{"n_layer": 16, "n_head": 5, "norm_place": "pre", "beta1": 0.95, "lr_head": 0.00484, "schedule": "wsd", "final_lr_fraction": 0.0, "seq_len": 256}
Each number is 500 + 25 x the weight over the matrix's rms, rounded and kept within 0 to 999. Layers, rows and columns count from 0. Numbers have three digits each.

# layer 9 attention key, 320x320, rms 0.0361, rows 163-230, columns 160-199
479479490462508505488492515500538462546497488466505518480518501519531498518505510480485523503464489508518495510516505504
504513491464515509483489527517513500476512512545480503505485481509513469468464488532511469509515511459517477505516466521
507514509522530521490469509496490510494494504525499497462484488527500480504481480482503503480507500517496510492523522525
479471497518481491516497520491503500533467500516542491514502509512502512513476516454520506489508502449485493529455492520
503493513544502490513477521501491481500516483478525490502529516510459520495541515512455516483501539504512525518509520486
502479493535505496493479481491508519483500507514553501494500507541508499475504500507457518485531488477509495483465507502
469497508518493476488482514491518498501516511473511504517506508483496495509523490489461512504494502493517519489463496483
484485507525497467521494497482513513497491495502511511511513520488500498511541490470449528455507515492508524469456494488
486501494525515492512488518499493501492506502521514477486496495481480486504484509487446521510486525492518507512459474494
489488500505515519506490510491500513473480471487518498521509502494501489535524494462460522501515530533495509496480543462
498502488458508478495505481490510492475511480511513504509467491524500488459499479529525502504493497490492492486541500529
481503481534486479513472523475518490507499489500519526503507533524485508527505513501492529512535534493507485526462502485
492484469517468506511469499500535492490474504469515492497509523503486546519507519546495513520525496535498486501521531491
486524515475494504507511482482485526515505485489516476527517521506464485497501478564481523478493524537523474483520496460
462513510500478486526440532498488506497494510480503486530524511476491490514500522479487505472499462498517520492488510483
495488523510510475504512516460517508518465523488493537474501519490507533523543475477504495494495509506494473522496549510
477505496522484482498500488502501510515511503505520497517508504483484497478499510495463511477481507525476484502487489485
518512498521503471534479531493478509494497488502535465513478518504518494526497484495504480495486501528529482517483531497
518530511519470509503514489495504522522494465509485502497535490487511523525489511535501495516507502520485496512517497515
516521484514490540528536490492503496466496490522524511499507509504534508466495511537483508524530518493498483458490511505
517524505522542512525488510501515512486508515543534462516490490497509489482492520515503500496530478519501505453511494488
485485498504505522537484494517496481520502527496493525524496455504522487504486486511507489496479475463514483504547509483
500514514470481496458509491524505497508485543487472501489505446521506508504487485510496501543512496504498497470518519520
504500505505519545494514502515515508490522474478482511482506509528497501481479517488547498523508519476492487509472513512
525516492510486484479499479490489478521487465526491487508458511470492494508489493506486519485457504510503491517514499471
543481499498497458526491520493507514484494497501519530503507516512494466518529500456478496479502496553484498500482485516
527529514486518514466505514516508500530526488466490520488493484502490508461497499504493511524465518465487488507519495516
503514492481490506504514489489485505503497477505517500526492488504498504510501497528485507481477485507515539456509489505
481494474523511500527456505514511481503473500518521472490519483526482481498511484468460532462482523525482500508476506526
437527495497481493484474494519496530480483507527463523486506504507505466507459497506504499515494521495450512496495563497
493517525516486484494469508473509494462486487465516488525503491481505503542515471479450519496462516496469490504516513491
492495507490558497497475519504470454527498529508499492504542518498496491507496482497474507518474522505498495506505521486
515501494516465549499488530495509492514509511508458447502492510552500487473506508526542506546515470546504521497529483471
479500485542559495490477452472493529538512504523483502509545534464504471547494516492520538510499560518484502495486511532
493478467497518476492517471492520496523482476529511512505490475512497488493487475543546444524492490495475500463487496491
500499464522496512467516502507508500488522457532553497474503492499506517513518539476498518470506534538496535526490467510
489515460487523527497500533470503520487503523506512498519528463517482509473510467477575498516475464471539498507530500510
522506505514504551465492507513492515458523495511486515508507475543493479497512527489493485533521501485525492490505522520
462499479485535492474455500507467491484505482531504533506503505509499519490504491499515508499493471519511505448472509441
481472528512510522479468493475507489509531474486480468475499484445513486521570516487503499499500543500484516482516521544
520531503508530520521501474485532522500531518512534516498489510548499497514501504468520504537488530512475516501484516505
472503506534530501485484478503509487525482456516526538503512519463503450490521551523452479474481508506486476483521486438
537460507518502502485557553510454505499495482505461509518470468536507501501491510467502461539490502495504517500476489506
517491531472514490464495495514532497478463503530531483493446494519540498508522489513516504479518542509544523491507476456
533484518521513465443484487489488492502526507548516521496527512465504461487527495519482524498505491471493510498503505492
483517491501473493484498494479505536481477517499520489496465475530471498499500485524509477510535506459519496517498491525
486521535527491499475500518500463523470496490461523518521479516493521493493484507472479484523515510492503449553524485534
516548515525522516480488490505491478520474481459490462487572520515497498527552571502469495532485464559569510535532485488
496552509456507514486493537457527525524526500504507490484485446510516487493484486478480470486482539531461534517513537496
481538512522512484495474472504510488512539479501493479494521509506517523492504499473525521503440538472457513524547504522
486495497469500454516476519515520483541518535503493488489475447489481492514526444470474514514497519498500525460518491517
506489471514471499500504484491502498513506450481481508511521511475502523505488479488532490528506531506476509491511484501
498444497463474471442497491508551519492484470525475490501489440524497527495518535516509459486496495535510496487478483492
473489514540521528485450497512545499475471521524462521493495526534501477474505560554495526492495499550508496490511467522
465484492512479508495480508458479535490521507473545511497536509537520492470492495465502487478504491473502500484521529487
487545508474526525498508518530527457497508492500519498516522486491502476524530502490516520510454494522495507478554522515
522443443489526508521540541454487464485494477457464491518449462492477483468496510498516469539505481489542490503522530516
491555524497457521484520534506452510452497497516524497507528496539523518513461503487488511543511490542519540515506495482
505483515532508510527470476488511444521493500473499445513529525495503488571512497486506462484480510500511476490513499466
463483484502519473468500531483542482510513505509504520494520502489498457539556487489483505468491550523515518466536474488
471528510506522484526520519497464520523465490455509512530531477510464509467534464486512511470509475484511484532544497555
462547464517481487503495521483448525491512514478476475514507516528500516490484502448471482504523538531500514501454506542
508489483483515489484445502504481501484508523543509484464502522500477496516470502515498476500487487504468529488477487511
498513462549525482462536491519508487468503464474517481490472461503468483495475455497471524506497516521512486525516479503
516490489490453496476524482457496506471466495519476517516448469518508519483450516514532497482513462453503506477498464522
481576483492480539451477513502478504519510507540491430482507493556532503509499518489501473491530475518501511488495483502
473521514537536483507518475472530488505486507491555477467464511454507518528505493514511533462485538479495509506501483472
487475481504473516496517490469476543465499511495447522525522514507540501508476464472514495498471494537522495515475522472